Each number is 500 + 50 x the weight over its row's rms, rounded and kept within 0 to 999. Layers, rows and columns count from 0. Numbers have three digits each. The size before them is the row's rms in percent of the matrix's.

# q: layer 3 attention query, 256x256, rms 0.0605, rows 0-63, columns 128-191
# k: layer 3 attention key, 256x256, rms 0.0592, rows 0-63, columns 128-191
# v: layer 3 attention value, 256x256, rms 0.0479, rows 0-35, columns 128-191
# o: layer 3 attention output (transposed), 256x256, rms 0.0424, rows 0-35, columns 128-191
q0 098:483466454552461473519462610521492453400436491515524563573552478424458477529581489557518494465483509522480433467463441593499493559550442456575563507466522486452411446491490483557511496514495483
k0 119:502509570533407447539432502486476522491530448491479473527454506467521573512423508517428479502560511437478540405525512529507461449574533458435472522489599531444515517465511504529589438508433545
q1 085:499437504540514459484384587394544625418614578500434415481531546529487415540585514603564553527515571563504494551498441551487522562497504499480564573528531508400557446553421558523528470441539400
k1 100:440542483481405538491575520468552494542447472540556522489553490439559482443643495556575498546486401540530497553578486541511425489494474475462494541442562535513556514464642510445563519504377525
q2 115:579567523461529563522531411448459450496462455520467469513521420536494450391428491471441528447464503399503524448523554461540460426518522517538390430572430437535532499419501459438506451508464534
k2 110:521513484581530559455443464510517497474485493460573559541432476567522565436437544418465491474500487492546500473394531422487516534496538563550498462611497501546499503462457298533411486463533554
q3 089:451458513474561528610507461523487554478540526503579514374578574402513502526571494495523489552574444581467499522489476517535428529395543391486492477480568499447568504561510513505483561411476521
k3 137:463512565459449400597518463506394552519541492470498427486531540504492504547545435502530559499519516412497489540553434622426416541564495421454542568423468566418515590490524667463631560490481430
q4 131:590462490477499526503458463506476473509509468525446485432484432506587485443502526540440541495487481492502483469498582388439500482493530502515435463551444405512595507427510439545504442467511559
k4 074:502476435614457493445569520487588521454534457531469516504482435423530464451434570503549473425474495458491529569484511469591600420577505522506465430552563447588508530494437332516473548444404525
q5 069:563422365579427489410514524529539479486482516563532577494482430550508480432475468508531546550560629470617517545547506491440527481519518562497511568470445373569564430507522468499520521514480416
k5 209:510498443564510571466475495428519492464506437472490513541421442515563527409475529475486485444478434518496510484402567406514545496489511548542459475605521417582521498483512341551437473507484514
q6 098:582544554523455435452386508465447529596531410489446512441457547483544493522492395574506525475532539567412497506586520527415466486579464603421464580448456439499598414580445546402446515451481473
k6 101:526547460474399557453485462550510472536438504513400470556536437552575507576481496509522440521555517441501479495540470456506503546529455526617510550544608530621452442367553533549504547524458488
q7 101:439569463412509460557537530543507450570506451547487381393474436570458546450537542481539576501350502478529464449481535469395451587487519534528495470523502466574530560444462548576549407449514456
k7 101:447498533549476430465512531518418470515496491543522485528486523468478524443540454486420518519475533596457501417555419475435536537448596438433566480518561511491558424471494518586437537549497533
q8 120:541497418513479534557495487476436523497513505427444483498468528537558504505387449500436512522473562516520535529481441510487391451487466573563441517553524497469588484538460492526595527456444558
k8 099:328540558495491380447505486501545443523577517466617489536542461444500481527621547468496493436469503418445467560554585515556555588572453481522538545521520563504465565444524492528500494529488417
q9 130:489505523523502464588450489512491571488530597461516600513533447575493605592489459479467504510457517498452503456512521476485440547534440503543466527481545475481436423514484554595459533509547467
k9 107:504559508524450519572478496487453485516504517534460388507535579445485433552562530515483540509497518408487415555591438579465433553538499500460453580398582503404437505440590510478624512538428416
q10 131:477415508468575581461546544514548554509565477441458407470502593398448406533559467502526482608562521523546492610510468516517571434495507434496557469521433541494525518551533535468511514504491464
k10 105:507432508407491402412566440575484565463565571464540535454504498498524541502585468533570517429508533578492497505479524471502470482591528495459479464493503420424577536489542537527458571481526501
q11 121:422495522455497448497528558507497551521533605498576470463477565491503566567564468505524452555512508485508504499429408537545530575486507504480588536415559498419407444565487558521459561508505453
k11 081:499509530404568454532525499573540569508461567529562456451457486543416488587487529473524495474536555463523548482513473537472444565522520440526552456367498572453573477552482645507441540480540449
q12 080:522480568499501466484540500483476507451504554515471409393529490437467513506594468516465453552466449528503422530473479536423416568450490454502536513473527549479556529519426519488554486429458486
k12 133:537512519449451463499531500563506464538509568533458450423541583528452493548519519478464561495480519492500497460619489626471404529490499411561499514414491592471452574531521668490543565544484490
q13 178:557430506529519508512457519459509446546475445507468483496464416535610460403465479499494540479407454481521539454483581418478498470483529540499401423563459457540559516448520429521464435418476545
k13 063:419627423481450510512538537483551476492563486526502585463456545524551456409481483514554413470543446546490417501528519502495565426498568514535475435495468509515447545554432351537519426492518480
q14 096:480569568544634523546576516433486540624552504540540436493493498514499471501520508499533506589497425466395459541452505525536566561400561598471560476527495498366544537445469516500514411464461539
k14 095:472437547458510506504512437558521417504490609499500479489521482526481495543478496611539490545573548497455492455521479375575561468490544568572525477611555462546423488504370567451485539502455452
q15 101:448457503519483487434520523535564557543442468475450545491515554593466473560464488538382459428565547500514540491499488511412462500498510517432622540509511510496440411486485548507511562507518486
k15 103:528493469589554607448530517405500521469536516466468475546495442541529587520515564510465545479488469532501497558516538434629508464564517433502443480459554627580474531519455482434493471466503562
q16 098:439513454482510458519456455530490519598555492431439510494461507454545517558393515528528578552549590520527551485473436565449512468459532537487527493504562439455543395417441495535532521532533482
k16 097:511484523476488450428431591506535479425526540496469505540477606470465544593536407510563542508410464507501533465490471458500551573565459560550553593525378468470455497559496504527434456522474514
q17 097:565494432493454452411449490513561519502432440470522444461488510495481549476565565470464500467490509503487463511555553515501397464444530551472527469437479495443467549552642462528545528513431503
k17 097:518440501482563520486529527589428526471511515421429596522472549482426475533515492368528457574464482506468496508558593497485531531477533518521450483571505472519534536523487589438476599466529516
q18 098:618503501496511512538404490495491517449525434539411424386516533463461477489504413460463562440511543478468483564521492452428458441555428565487508513505562517461562427572514486526469570492559486
k18 099:532526457566437585628457503480478402481488544507479475516499473554480647474509448538450542497574445464498496528515530531446532519452589460647520547507554400572557468452484516469530540461569447
q19 100:534467459550412513501472556557392552518440553551485514502471543568573541524401527475489513467454520441557452464535420519456435514380477580458531526492527500546503469453470497495522557499476464
k19 102:432495472568514416566497511468620500518540432429569426450500533502448525495507467428447467437419428447464599471457565571513492524458517474519567554459461529520420576600567545536485491552538476
q20 097:487491526473434518506439435510579478535478426462501624507419429552555475467534458490549454491458528523514515493519473501480491581482463424449502579516479568548505445477603462402477485565633506
k20 094:493503473480476588480446459540450536479480473508480567497600487430445505454526427556564583555486464472533474432514562531494523627476504472413432604551402535410485489411550491476524503539550464
q21 099:538492524530539521537502385456502410576487502496408561562549423509490423540461473496505529576496490479473444445472472514536522572521425502445489544479483509478455527580618476492538526548512567
k21 096:520523481491452563536447442480452533570557589491441412491478411496565569524590502561498479514461567471470393499580496549568506439439484519511516478549546475490504491525521468456549526426575583
q22 098:414403588523479567474537659522486552486480396463512498422442564486489403553530525442475510503455478567516538571491492458505456552536549434460492433494561528515515616526486525466429517461516512
k22 094:472592444508606382480541522531452466535454486483529439471514474508406495505507541549515452458512441537549498553427439565506473509464499516550450492514426486593544500486514553502523477420426584
q23 099:445519507499547445468491505507446527525539509450361474450465434489498568563494472543438548478479599489460593476538614504527505638445454514483412565460545504541491581570527563524586417488494471
k23 099:403473533578461446483503521533526420510546550520526555435519584526428581423486504437525468459468490487421427478458531453427526514515550430635616509502523462455541493474556528508535472563451574
q24 094:480545382521393476490548538529562478513515533476541515517509494515501523500453598470495489562530529481510537465466459489422505489541522446472494491483525565525459517528516442514516526519562517
k24 097:479528441531471519470550538528520558528579406565522568461514560507541546455513558520531497478541503433479540455467509561546479519531407510521549436559456528406527437493556563540527481529494471
q25 098:586502422486493508472502522512454412434553600576622472561507507584449466477448544532510533477438461447464402480494429559482567519443483515426492468504509417497452466483444467512509560535506485
k25 099:471528475600457380510428344447579490563436439428485465557457522439565478460526420489508526448502412425520464445559467499517504487453551609470505523597479530460465514521512499495553527483485496
q26 101:542461442485489465479399521455525408486463518511478522515476483462531492541482542423507385524403478498444439420483454490496527473347453445431473529537455486550540529495508467579531401497571443
k26 101:444448531508501476577503546555527474507463517566421483506571453455415548461509427609571435479461493525550496525412492459461545579438621500408440589465491575408429530477488510473466519507516554
q27 099:403497627479492536511508473516570617400584526426539525544468566502530518617477502507441453470473447485465493454464489417536408528565507418535504492519548479456475501499450505495462444533601494
k27 104:517529549508485527582519478549588541526476524524426518532491432474522522516488509490470511501491571417448495487501472544474545414556584542581474598460514449516543440448589541526540498524517520
q28 096:387457539497518521548489527499501504520456603476511399466414565481619478477435414486521454433516423535526598531424476434452514623369545461477570461480535497509497538478485477549482504420534450
k28 097:507525468408534550489560476476512505469496384447488523515478474554394432485499489583484553456467543489480557481556499459568447488515526484537522432422530509478623497493390537402432550491434532
q29 105:532407508514481505512531491601501640389487491516500426541423499544538442442491513527491510491492523539503558528463506523542502471462556414497620422503422490529516494524500480463578512532536535
k29 105:528584460449579585489518436539449485487440506487455479554467560494512520534531431471535496525454445539563593535544532450545494415544557496456483516500471466576521510512609518456532500444429504
q30 099:458487611510417533544508473557451488568508569432501559495503527511546558492535495517479455453449534531475494505452469489487516528464476466537481505516555526510522537479521523475514542428487517
k30 095:516444596558520464559536483477518562493532329491481444554517513501450511430472524483499449423525467432527528450455445441504506417624525444436447495462532485502519540520485491470493455431496545
q31 098:474561528477424526496519510575457538511561514477494532404446568525485461637476498468488499504482468495461499513551486537400398485485508419472623424547479515509526475548503525564470440449500516
k31 097:481462426532477504488469503504521501431529443538487456452406590492440477542542538505535527533434589495490577516529432449454471499521469553404498504377426434500452572502502626435462578581463499
q32 104:522567558567447537502481486450513464636570569533478503507536350362439519514497481478384514470382423476511433424514411492486507476578606530452492480527446513498478507395477473513516536430522478
k32 106:531430479503506550552546505587543517436558465480491474483500525547526508616479570527505515513545499501510508401438596599576556442482576570551477538463473526478436571484450491499407469478529454
q33 098:528518579444496523425555479498351370456422514470497507479510520460473536510561546571435511458524513446514457508529442435421545482498485405482512483451463544530448581411469520555539501501426540
k33 095:548547531577536567445514572515576473609490477529531407534498442560492422582409602496476535434472537472564551594557540564534444491474539497526505515501543490521600509520398514501499431492466556
q34 105:561463532542605512549494461471546489563520506538469384541532437531487436479515384521491524570529477460512513478501426491511528500573572470428564497540380515575539496460443456483406573513505485
k34 104:592567505560440510539497435455476510571479530480550567454544491520490389476546477494470542520567486579516568505454516486527471535417538479535401500503526538508478521491516561479478475384528462
q35 093:492522548539541548545391488484503475435437488507536497485475401457465432483381502513541481444447524449436501509542544448491420482558426529510496529435447593522494453580593490517592500471559471
k35 095:570582495582484555655433527501467453541499480454406569455545492517479580490582416473486567522542550553545491496536610472427455471516532516534458551477500381460508618492546560586559523428495451
q36 097:522488448493501414504577513532507441528495540518570527560481552525529503488563422507508460519422422517483501403483464497462562505451497422424551496530496480410522504502404499530559440444479511
k36 098:451511616419522481490535506571523498435425488499570511568569514476462468516451565424522507406615502502511445571522498533595490558503505562535582454475445538535488472465444526466467482617520513
q37 093:511527510489464454470483480497442512506467613542494562521527536645492526436484507592532469481571549457495521546438481557441482482544471498492532503438509447497515444584529421529496595602490447
k37 091:480569488467418357539580417466505522485502530474410552504485526538545508506414497525451502493472478425483570410560552453566486495506562489441473546529534518429544443528487573512561489494513480
q38 089:595473542438394531450495459536513455479503399492494522441515355524464489509507513538541555407470550522468575498547489435510437476538523505564428484503432450560403517569519547583399538518505491
k38 089:500481489445521525512465471461470485534510562515485578524471480490597491474550497511490478450449526404532387486512522539483451517472469465481455533479486437552534476466614431528561578521509494
q39 096:595582537447457534521485431503449496515481431498447539503517503471522530441520426485423473420509428497486473484500512537444501410608540510512442509447433545446493468562502547490494582561566475
k39 095:541412501540517632521517549494452515517512496490482491503535455491614495477457538522544517578533483460470549449545486516510536530462479543480493577510496517463545435504508513468577518488532537
q40 088:550486559487575544512486601523574504469536472502540436421491466477470475509555421508532490571480453524505465509535413511491468420574565509617530476485377535434454542606549451517497455418559483
k40 088:498522448478478455452543466498504514578434532565507495534467436474480487566457543431572437485570466576512519504527504424531463474453511515528381455507465414518451493535540510531473576399602576
q41 104:508503393480412504535579506450484444556549499487411544568472564430423546476477473558575526443593451506547495495504476525455483501584504508545502537521515501448463472462444495594584468486554549
k41 106:475574511551464542328446488471553589458450513575458417444573533525502563467498469469537489515458532517553577442485404520553536456470509575467612427470541475567534450503487446543542476535519466
q42 096:486573466504437430542450504470483449512435585403527539530534421615495488526496537509439521444467500543543532487578535505489556537498462470407446570462516546545564449454470511511463599483531474
k42 094:495531501531465471557499540523495538439508563540387344441541512465594448516413483557452468528454452494453505474467431505447388610467578467523648579451571484433515501453427480472480491561432445
q43 097:377499470427472464404456624572518463375507531556541477448564428492580558518567502562493604464463458372465518524519489535469394429551484470472475505453559483550463429443442494523466513487446435
k43 098:445471473519459444526481512515470537546534463439479484519470589627499564564386575428542467447514455462463493469453476489498531517526574531463486521562547542536505569512470547503486394486473455
q44 101:430501545500511498406505570480504571559493406427419476464567575520470493522507501565509567455542541525577536527571484496423491529472483538528473506442583528463523510588486504440443571458521416
k44 100:472488451483392493430493539449563507509506513517480433448424588574389585514407545532482446469511527511451465442489515541436429427439466437640480459468520474478491482540465532441430528477404541
q45 107:376471518483436408433459512497403506474528407484477454475500558487567543532488433492441467572521492488505498479558492501493491403655508518491530578508499490435510439564503482461457372446513533
k45 103:448561456481467496477532571607501510521467558442656543520525472519424540471410513503476494565454560533457507429491502511523506414516477552428486536534506481563450489431484489530488587456505472
q46 100:548446482561526485445421494468492438501423495426386498478491603483476408455386444556477496477509511526523541495504513482525532554480432564522500537473505467497523507493542497531473543525518520
k46 102:544453464493452563466412526416512448492548579538489521437511431540477485562481390519556547553487519497501469534571575554629538590572517532436487439489531567551477499453373468512507472534596527
q47 102:508548524503506456481475515490493530510535485473526508459544472423512536470443462483573519460502480568522525592504415420561465626408474418420466545489479546499560558521520520535501530475529455
k47 105:530418544526439472581479575510514445468503526450540580501542423534531476445614509488500513430580546564549469505458478584453533479579538590550456402527422454529516575556607492503429540444492511
q48 097:457463488471481557511448470553555513541538452449618468604537656497417479505430550432636475561539546415526549515526466455547475492530535543531543485504465508491556545530489490488474521502564412
k48 097:539506470522499401466580504481515551477562476527477493549477552382529410440549442528567541500465547503475517502429545398381509475529485541495438477447487450493462463506599548521474539507515492
q49 099:553576465449561549521549477505570503552470429540478507457467523514505432488477503511420456541465570546399431486526521509503570503514508477421579449476506549624543568398552522455442604457528471
k49 105:567536419466511526519459459403404509500472447442527475506456520419548494514490468488481483502520408462544448547531454477544464525501494527492458530453536558468444488411500488484454420430500506
q50 095:435566528449536476556556488539458485499532520526599427481436332502526521521604496485447489514483451418492506488449431469550558491491479443541533475526494482547487573459621500520419408463463487
k50 097:482393531509576525423552504533499479498458464494552508527476542502520504521530576510546455505520483490446502505479537465531529439571483522448479508546432512491507448521555473548524457457435604
q51 096:543489579486602501565459537543404472483566486508501461470437459429482516546527449521463524489545490461383422480547489502523511480565519530523421495476434509507464477481490537416544475519408540
k51 098:556468507582464485557548479496494500616454430503580493507516358451488500406458565508555365472546528475505518550499528568484535496549489494550422493555463475574453585454632498575489479503535458
q52 099:492498517513593547456533534528558474440582442467421527534474409475530450440469537472468459469480454567455482520559510473477496582455487570483380510470475520510438588484553515511521498479468463
k52 099:543575479492570505557451477484472450543468562498480451436555474472459534489538525482555484488425546501531459512520433479452600523509529454553505489597518407553497504472529478519491534478556565
q53 102:514454504526503519534443540469676526470506406426555539491563464452585521423435522461523521482579570501489536511422569497576493509469510592524463501528550500469519551555520539538488508508498501
k53 104:502451550467526507492569564481460527504563494461469492521526428484464448514572485506523469513537484591466508571568560516497519565551447439407443538517477594505523479562575478537604513444551443
q54 099:417470479507441443522563552433477590578469472504407545566544453476519616472565475501550582533543467424557495548442550522455429639558541511439382571463492501452466511561558477503532441509482537
k54 098:451483487469449478481536453539393576510548548545555484481563509475481502532564535494476539493520548558464565499455506509553572486488486416514545477478456507551545440602496503572509494482447414
q55 104:541426579546481493505498484478468595485514516529504570483447529527558554432544488578417562472520566490538501488424451451469531553373472531494512576454471480489473488515385462523520519538462443
k55 103:566590530503475484484600543409519531511496463516487454529550486530457462567517579505513518498399485484552502465504569548514510483543552491505491570550448570485469536555457524447554515528467580
q56 094:418442492473521540455525564468469534374527499536538506508559483486573536594502553546525500544491443489495558399456501535543490401503494498578516421527460528533520495559488470456483446524493497
k56 095:448389449499560402511572511588493524543521557430566539505528556458511399550408540461465511531503431479564539596480529440506504482556456488522504460494549504492390476503587539559481504523485571
q57 096:533479612492533537444520591462480522441421511488470463455510437506492471463590554457373521404497515485510497511469498513520494586428550528522389503512443551563482576518576519513430512505471470
k57 099:472535436548571510502457542537496476503585400530547529492543391483428507459520526425567475476517494478522534468439630576494464508414546491510475460568454527481586488536446536482491412506489552
q58 093:414513607503525526563586539529487569423578566488479529456506449421597441490541549465490462564493455589516513436469449417438451513475547446565491471482465478518442580424490485553520409386409505
k58 087:511576597484584489527512451420600506490452483454454484496454536518474576518531575531472392392479521428560568551375488413563539452468505474586472480478480533496542519567428449517459570569463576
q59 099:456492496523541661515489485518502427550537394536595427518439452504424531510366485424454509506469468543529479551522491489566555422523530526595592409482395487565484575536570482476377532478476556
k59 100:458450487457578515462478504453503506443456488409603542440529380549542511502567462482532479550484528498505550485521493511562528451388555493545467545485549503492454532421530399464570471450532530
q60 093:469468581486455592515552591464484600477490455546516545428473447409542520509521502469511518497542499502447479480500483508510482531542503439515482472533501579524533538510492543499499408438531587
k60 099:496542464530580475511528579479492518531494493517490564414592510463407568490518589476536486487544524615501543564426517508549577439501489495568375433474503551509508576491576449472512464468464509
q61 096:496502461441428559471474491500457444576576393502494483464452563480483547478441450484550489463460539459488403550553391501500477475570419398514498517560529483460424416553482512485545467585552532
k61 093:446528502601483437491558548549509548557467544475584446488502523478501588483475532472502494546604572488517536511497458672559583410542509574488444581484476517543442496430549430478487495459573490
q62 099:463465423507489489376543552556443482517552539539524396567497514538422501498496504435451521539520439510529506533524584439499447600571426460539592487446549470538453499560536462526520474499466497
k62 099:388564470430539464397526451535551498499397438465568480457483439528554483381563550423413505518497472524467532459572516548513561433485497512445432456619454539567491562519551461553511578561428485
q63 093:398519474448457585439413519452449535474520549486477615574543443537593470550535557471541510451590478490628521519577525515420430476576510499485409516475562538541526491578561546474520591568521480
k63 092:504473432495553569459451530574477470515529510490431456523505534485509490501464516532592480482424455371411496488517442473553509449575498534580613499467450431504466461562506577453489484476472495
v0 093:561478460556425559421435506560495427441507538502585563545513501427540613510454521587520394430399457531456567467417559443505523598566454555507488418481492468455436450541494512585410458520531513
o0 094:492506603470502455574558544475556549525525491382507476504473456402478440565615518407432521501468500514456444564523541504546456436462495432585452494421534554483473589514557494438510550443484462
v1 093:397530470508617475450539462498518583532602604540455481459480556485562508492511521563478485507522491497525555562421583507582542539496439464498428592443516465542555438440543460509498446465417488
o1 098:451499543523473383609576542511436453531501469449495589470595526574519541538560477485600527481485500446530492445472562559463521534482428523498463485552543388487487514500529445589579466497481531
v2 102:428503462474522563473527362426540457513414501448519606456474556510395453536464506451560451555511520548515489394468480507496475477443461498510502411492430432437522463522523549473498555517634567
o2 108:506488459553523561433501437544496403522554455599508504450623518472499511394542450508419563470565482456472538496549470504539472515521542474559509503531529517481533554397448510507464470428531495
v3 096:527520517587590491560400395451574567446496470519528490502438531561463500519445451498461567457499626491456551442547505460429511473452549439472496449536502480518462455549526490409507567550508580
o3 095:437582441560445588453460490549460489517620529532536498510560446467519502468537426546534492437591505557594481512524385532498566463579550478462601488520501490467471526470518421446497649454485494
v4 100:524522441495531495501537444457503463617448474491588521471464504563442494492469591416524473502454553491553425564545414467440478506517509482568530527470446548531527479489445448435565487539447504
o4 100:599467418528581514474463501498446476518536467581548455511529534616548498488526445594484421522535506513474494472393435556508559543496518461466474533460464468511449526552610449439467534545543521
v5 096:423424493512468490443485542488456485537601437469458379457504533489487523514551522491446464488467543541565536474488492479556458585477425608543496496454434529438487480508466524495510543491510524
o5 098:444491634374502486633501445491469509453500428522416515449569522534484574491480511507546472475445532440515489571520573566409424531425575494478437529414466433485567506454552482502560379556543591
v6 095:466466473470551598518484494482562476507547549470441509522500441524483463582532537520467577480505513473588565584440470505538552489564508510638497576521454472554479491600470560516427599439486526
o6 092:488490588453512394582558473490488437448468483573473521521523534496516530579452447427553469504466479421389565392497483529527409503385557565397494471501508597478412478370527523512451357406448413
v7 094:511401565562431508466478550509581548534510517520479408539541552486458477509495520562521512473589499445555457468481490498534483407468538479426537484504469511532499538500519554514474602483470487
o7 095:475442517484481509464482371578350521539437536512506509427548442496458445543518494560519533440544441559392606581455469513463464558535560503539441429625445542467448485469358459539456389470427440
v8 102:563506467527532435428495513584626481480505536499440448544469428463483406539452475533527498541363543493595615523468520513557488448479448488511534433477512514546503506465567532534459455531495455
o8 104:527458533490481445520557489534501452495541513575456521541522423478500503569474512511549547473584446434493548492511502473555478465431564445462511342535580576467448482435448442487478547418475554
v9 097:478466473554400504449544472561517529523523489518540515592517548428463495568496403538501523437452459489434466504562508436537504536380441576514475432500525505494543502496443446425428423458400475
o9 092:482547550451363583401490510554506556586425550452456499410537460499506469542518536546501513366502500477489424486529532574510586441460522575532524446583451496476590473587516464524609456505526435
v10 103:470495447544464555525597478549438580505502507525437608472591449549554479547477400466535597516501497465467426480539477430461491466464439495470508568563464485489442545450475458486487503525514513
o10 101:511526478405492440449445491546530500490593540574584392585541388435517483554439519449498513469521507486564527436515542516490469498587508513498441448472549531528573444520462496489467493540497468
v11 095:575544545497555475549420491507495465566502485532426499465502486453597396506473591593529588493417520529541432585424482505522468424485466558532465546478450432502503535550446478551512448493465525
o11 100:529484463491409377489513469426537441411494537560476549552453534617463518496460484581514441559451503427509498451426557557448461591534510500430515422537521466515457431504510508547512501523500470
v12 100:410527487499482413480516413457529539398515592471451522633481564598559482525539508502475528586494457441530556484472515515454563504507515580512443568498647446451502432485532506566455414518563392
o12 105:513449591514503488568499511535529482506472476454564468551466573425459490484505555357486565529477440499434450453485602452561454547483505525477472460518509560484510477446447499495454450498483541
v13 090:518519501520488407565527399479521429595525458460444428428511524446524499464460437517407607555455627521533514533518427479467464476499479426390565461477467488504528529440572502536519519489498563
o13 088:489569469479547423387436485530568464481430627576583569520531500519474516435478475538546540483487545552499508424484406479484524516539500484550478582446609402479471516507528467486505539549446488
v14 096:580489557561462511615533553506536444495482482468462527526519459602497578545575559479548467490436433400487528525539393541513446512524510401501516543546543500560527432549542506577491457565562541
o14 098:532468606517514561565515459545475579410533498449556403571477512378543460533406522430427458523559523518548471546555478449518450529548514490492551532552501504453488519490523445522635521444477500
v15 093:477464564469458490489482533531467493490566454549520487551447519488494515532516476573508554375458517542433471444530475465568531568402503577534565446438487559549467471470445498457495572516442506
o15 095:500482588383526572509474509573514520524474444438407446495499427439403462497495564473417493456576466494477455619554529511531523410522569478474461453533556587514518471505455386448503512466607532
v16 089:506534485544512441502519540575435470475509459487513593526533459507432565560478496521424482504627532604456469421480484482544452564523599497436452518565535467497489537476537466563551483523454514
o16 092:529622519591559498493462509495541522525555550482558466506367619520535546553494519563519461516505466515571507524492544546369538460491448539451600574511504494546538423524524535484455524608518401
v17 100:509548452448519472570536405450539520514486468433429541560459449517655501459496424427432476581521549567469537541507472526478527569430543555400481475461547450490493483552516476580425549578601460
o17 101:405495502471555524467553525462496493542464526425465533500499520396422483406591522496543574558560517505555554529558514480455386390562555470423469520585553567463556453555412405496459559440496556
v18 101:530490498417492542479426546529429521498532551519527469429577515438397486533564439458471482456599545453535512437459462577555435545607470528539524505565519495408577593485614501518518572440550490
o18 110:498565498590446386465456524541558539509534517593513545428407508631515543476415460574621559482437504494474562434471395556455518509527430524541521549503473407440447473479556569512582523547435538
v19 096:467527541496520447564568569541557529440470508513615556535524573469462494425519454460470518497507451523514453548481461519464492550531496498383434427598535442482482567501483521490466585573567476
o19 097:480497431450446584472591441467487461489484462535444540403511464412460507442514569464509572397487484553486520461597514518453475547585512523603412457562484506454665470550485484535537537528494388
v20 094:461566520466558439451488586499504515504547524504480593431505475546466469515458569558507427442638499522546476467442516440482486504381411417542513456505473420457490463385446544537485443566415545
o20 094:581505496549487521481505547521466420476463470633492554496428590624442607529540492532502521480496465558537507509446433463516472641529535497471593448465548552559484560545568545494550530486527559
v21 094:511503514469454487488562362553491526541500467505533536526508407572508517559468592423513570453431440571497465487471462494531489546576491505447594441558488524520532523473510474459557560561553500
o21 095:528525490393540511540570545477488472536528537515536400501545460509488477488522515543561449430538468504507446561474483503563549504435570526505465500525508470522492409537478406460475467442485463
v22 100:566500498451528439477458528536478536557451437511487485472474435463509415528542406509561480541526454536559443538486404558476488584500502489383576536530522474489466400499506504438507527466442464
o22 101:460479432520506531539415537548560560570467585446497512569446599550514529467515442626435379575508500400488469507482564459475561495462479504494535497450560556608480447472562378512403483502508612
v23 098:467525374499501403502502490574470475526491550426516523428525495438536483435614532591539410531577420453528561561432585455522489496558454568421499484488508508560535404535504443506519485546458550
o23 105:457531603463442436553490499594432500465525468504458556455489500563508556574517475556494427493457497443514500512570560535381509530499491413455419585447495540446488468479562498496542574517532499
v24 095:534458512450503491546526401522551470413534497464625444547573538505498498507487519470491593470442463608490496530526491426555500479478386564460535518555403485538515433532397520571458487564506517
o24 094:524572388491428594459560539521507444564537618481470524525443440490465495480539586525480581423502500418480441443576496465529471424430515482524488502524509575472500515483495500505464492590551520
v25 104:548525597447528643408480498544487446460609409486438507483470547512514576486446427484522525538509433515422511394571512562522468562496495454399534513550581477421533495525494507540471505509494476
o25 103:474454469496495526422494532497468500554488531419496445449556489392543481522465497534400575496381547527516470535530408492491439489538490508496467564475441502520559525454413451508593485580521519
v26 099:475387392561563588562448618435463558455551492479536565469487513531572477537443443577490520562559427505480540512508469519574565449469520474564540431495509526483497524472489536442540511466425518
o26 100:470407475545476371546548509571476493461460500539508501437518565526533452528588495459517460467476497480557517400496470608528499552425459511451475483483532418504464536476531521583505470502558495
v27 091:471535477579466611518472530502508567571577453529547495388562518512456492502498566490498481562509511393390458605550543452532447512595617588559475531509494481539491496483510478487451484442455533
o27 093:542515594520457538511495521527400531550454476541501543431484550507464488546490465498515385447504508587418514471545467517374532531552414496539563509566425475529496500490495570506584594491420439
v28 092:439610387499550495593489401401599539398559572514494637504545523549579461434431507607419521545561469489446546536505533425399543529493444455455459430477471460482452510516504530483422480475478472
o28 097:488452555508493547498551554536466503502517479478507477466567531419440477512540567459483568459552503558447532543547530364524456490499484421512445512588554595497527500405389591390450541490537481
v29 101:512517529484588542502428472540601382468516589540498564480518512512539571504520543537449456521466392508473546479429577454527486518436391475572441492538591439522467486551538538546495468500615476
o29 108:565547564575501487512560434388532437475523503431450508475400497385560563488545540384528540548495490533538491546478592489515438452509513474530570558588457479509508436522489621532567526474499527
v30 097:529503553616435453534451478446400495540453569464519449578460505607438564495501424519538553551455440494469514505521545506498464456613535453545460542515481531497509546456541552514520496500535406
o30 103:550591546528445505522458491534499613369491394378559491506467480349504466489528483475491481450474470539439507481534514533548508457480514507546508522459450573510498558589398471465596465535504472
v31 095:501474507527470490521475518421545447591405450564537498465425496470457540451486519517592431413494564443475581567438457448548509468426524428599499522462565488554599508528473538569542461442481535
o31 096:528526520496513606476481464503512528486444521523526505614389441564530458560489558521419507488499506497449528432457467405506483446574505449459628468509465435554399476498511517503473499553484523
v32 093:524566475544444468522507513532541491464556454547513515567508525468430557495533508559508526474497538501507418469502475503472634419623570535538530515465496498555450444525472501364573495470422506
o32 099:525547430471532490536544447488511547538489547552559517476417514542540433533446486512512373524558469534511539570494526541501572493434478481381521446475519513499545497560570435510404505495527533
v33 109:567521500482448517551506413515562520587422563566459546467533518493477601569566540592530513404568483431482436487550454488454495450532438503586551505563521464545478448442421543450575534444471457
o33 109:562588444512517578518521443570535506445518502488584479588439418567568455555431502509503463437526523504453523546566452502545486445515530473462515430537492549539461513408460554425476531407526435
v34 094:583520529488527529501530553469519485431529455469508470458478451428582512549478564551536506510618523459497428546554536546516557466459537427612503468541438520484567482518489552370458535440401442
o34 095:593556402516488458487432466471538417510442527557513580534399598613525557527486480457588405461466517502486566426461497564523571468443474557404573484509515481520570428571566546501520522588559427
v35 093:544462547433494456495489374456530507415542435519454385394534520489485497529547405519534430488411545462465434510560501466584566484485451549539532505530632493448580478438498560435516465497495534
o35 086:559523479462508505556483479518508479576456551509603503577416497563560491513474568468506482449505511458528466461463438594569468421484498556440483381483522465504499507547533487507537514526503479